config.yaml
bias: "all"
tie_word_embeddings: true
parallel_block: false
init_std_up: 0.0156
init_std_down: 0.0
beta2: 0.99
decay_shape: "linear"
Each number is 128 + 24 x the weight over its row's rms, rounded and kept within 0 to 255. Layers, rows and columns count from 0. Numbers have three digits each. The size before them is the row's rms in percent of the matrix's.

# layer 6 MLP up, 2048x512, rms 0.0349, rows 1885-1906, columns 320-383
098:119118099092143157127143169209096146124119159143160152114131121141110144113123105152100141128208123119135111150124129151139145141130129168130102139137125107115081142123103102104133132155150109
095:090129096099110150115138193143096136130137086128167173144144144118136104122105166146148139156088130129120134143153104129126126075138126141117100133131156177151103094205119118115129110125096143
109:103156150136111135141112149114100122112118118165132152159094150090136093075154139133113157133135125124148162120162132146126117120133101157137122110110129119165127105126126141138122084170126111
099:149129109118107152117153102117130089133120143146100134148068136121142140099145095138089160139163162133084136138162118128102130090171096126088102124141165121131156154167117116110120110154144136
091:133143108073171164144131104130116134090140132142156146150111158112123106134141163147100147169108138149132160119108164158108118131109151105137097147138119156105059131107136097133100116098119104
102:136099133168104149150124137188067156125119110139142179123166115136145143098130142112106115122125094147123112145113114148103118126108218167112114139150163128156142119113113128135104123091147131
122:106052156123168162117066117153134113136082150177152173146096078130132151149136108149138125135119101152151143141171140144140123163154117123060120077104108119066088061105118091121108079130127149
099:088110138148162126144127151108113107149107089116112214133148156112137124125125127146128149124096123102122141137130146133091162095178109208140094117077157151105129099107127172122124142162144184
098:140123127145093126120168140128100147105131113120184137180137126101095159152107130159161117126134107143153141135120135128117157115097098103064143138151151139125126134128138199163135086118129129
110:150125184136123116148119133173105146148128159142111133141118155104131160162131118125192125145152132176114111140137153123103162144146133112112128119144157137116151123130120128110126114134097092
093:130120140102155142155128119143074160112130168124099127138097131168127128137108152139182166158137084164151153119135153177108118128125184098130115137140146118107107132111146121124066121137117084
093:131092160159115107112174151122115128114122098123104131165140098097142153114082122143125137094161121160121143154144144107118129102151141152108103158156115143154099127125177119097127111118106154
090:145118143095117086113133110127129119153044156154154120129114127150140174100136149119181123111089108084113154121135126084124095123092133131138144090121158095128142114178143145136131132124146140
097:101137084132110169135133127162101132145151084174105117163080152133132117141106164126151160154123126130132103114117080119135132085136151133149117113127113173132141166131082107113080111137069127
103:113120154144133124149121140177127135146144167116128132137132145141136133109081115071124112159133128111134150137180183148105176131126136139080155142146110120173145114133142103139097118137112152
098:129050136130122114129127100136124137156104153137109127115132132147164107123130103143153131104155114119163155143141146081137133107133127123110152111127151132118136151151131152170143115132153076
105:148117150134147140139156162163083159117089168130146170139129117140141087147082158128110161167116140125127099119128120117092129116148112158155135130129168128131115093158101104151129106092120086
103:087118141112126164157140152179110119082134135112102157139129173098119088161135110126151161138086093111155138109153101143097163141127167151110152175115164142118126150125122106096125119165131137
105:157151172120147118109116110136106120114150093115156131133091170167078149147108128124154105132121079156119141093123139128112100129135140202092120141135126091142147119138135139150097106147103161
103:131154102125130139139135179113077121076137106120125136163123131141120131142131138126152153102085124161146162122131155109126105119125135162089096165086121141153104098130165093103104128127123121
091:094166134079116165157075118123135134128165067115153138119124107195113158138098148116165158126107108149113103095125112149134146132185162151129099145172138136141117106096135135136135126154148193
087:142121114124144127143138153107114213146150138135123107124108137143125115153147113122162116177108117136146160125170125189129119103187184150135112141085136147120095135132122163119099118110119091
# layer 6 MLP down (transposed), 2048x512, rms 0.0325, rows 1885-1905, columns 320-383
096:140112153163110108111106141094123140125184110169125148102141124173143140127165142116142131141121142136093150135138151126093145129141099125126117091139141127119110144112090149156169169112125145
092:108143115137104124142102097142129087114130137142126120145095124135078127125101088118121104188156121109155151165169126127157130135139182133108147121125092104101119125126164127129100144153134141
106:142157129148149135118103096111151120148145157166115119117113151130168152106128123101117133158126100165131126117159120122111103167109134121107115099135148166115119100076130144139115103137129146
102:099142103139118131175166191160117115169070127154142130116135079138105153155155153103173141131138111128140133144144088150088113117140106117149126129137059145140158123099120080147116127139088145
087:085143148144137102108147127127101164087145121097141148159160125140111141105125173126157145082117165133146129144124108128121112167096157072117161134113150160135121133106092105150146137117154122
098:159116122115154117084141112167141167121105140207068133153179113091127108158168129130141125152143152127082102094175118134178138106125158125106102135080153155148121101122127152122106123093122092
131:115119114140125093141070156190163094122163155125135116143118093133138123140135129106125152131183125126092110094143147130144143136116099118127164132144116121199129138143107136116075104131113140
095:146076168137101137159140130128151123168179131072116084135148104121125150132143076125159145130141118119151132121122134141169095109155124060142149157127153150129140126130105118138146127125133145
093:121151111122084146142095126125147110175109150109103169089118178119182124098122109079106095122176100171117151126150130114096146143163110130163143135130126139155092156130128134105129121084111103
118:091116152112134122138122160193127146136086127105173143143112138125119107161132102116113125150165125127161135118140092139140141146103120148159143170147104121146134126132137099157151064153128099
089:103119119136141121139143118121100074138158077102095132127091103153134132122130143094126102134174105147123135122128150117158125137141152119132101097122091128098131118091133128109133146104095106
096:110116122148154104143117113147143100162137117126136136117126124104159139156149138113155116147133137103179116107141139174104142127132137161150133095138143136140109127126151105132108115134069133
085:156118165103106126148085122144134133149112158145126105136133127112086126168127112103140137159089111114150102093128106129144138121103113126125092140119159136149192122169129167108143162112124084
095:099114088154129153118130110102190153117102117136089153179116130155127150111103118157130114129088092116132101156148141143156112157137166142159108131130096115112106135111144145158115148112147128
101:164125123139125122133162150124167151152096123123159099118146189131120145123158131164133138131122130107116087127107128131161119164144146106123180172102136083135130106132100105161139123131125194
103:144168111103110142179156134165133129076131075096115147162133137160172107098124118134126113118114125115129102138106156149099123108172147110120103149130145106097121104114141124106107119113141143
105:136089120141139131140140116104103122107151123095107128169151116147134098130120085154136125135114111120128138164113108120120114133097102142145146124143159143155130153150159122194156141156195138
106:115147142116102153152141132151123121165134097141109145162151107166102134162147117072136150115107117129118157137112123138159111112115104125140145151134100126089150084109127146145123085134147118
100:114118168103125144170169150104126160098086139133072141124114133117148156142094172141135108129135134114119075096114097116160106089122089110131142072140121100136162157129130174165132134136150143
095:155098116131148112139153109114123132131139144129127152127124121126111130147122194146099116129113137123128108113086111147102151148090108134155126130164132112135142092157139131128086148082128120
084:148114101094114134130145115139138142108135133108112156164135102129121096141114103153141150129124088124155135209152092125114138124093159131139160136133123143116157072100140119081108106066100089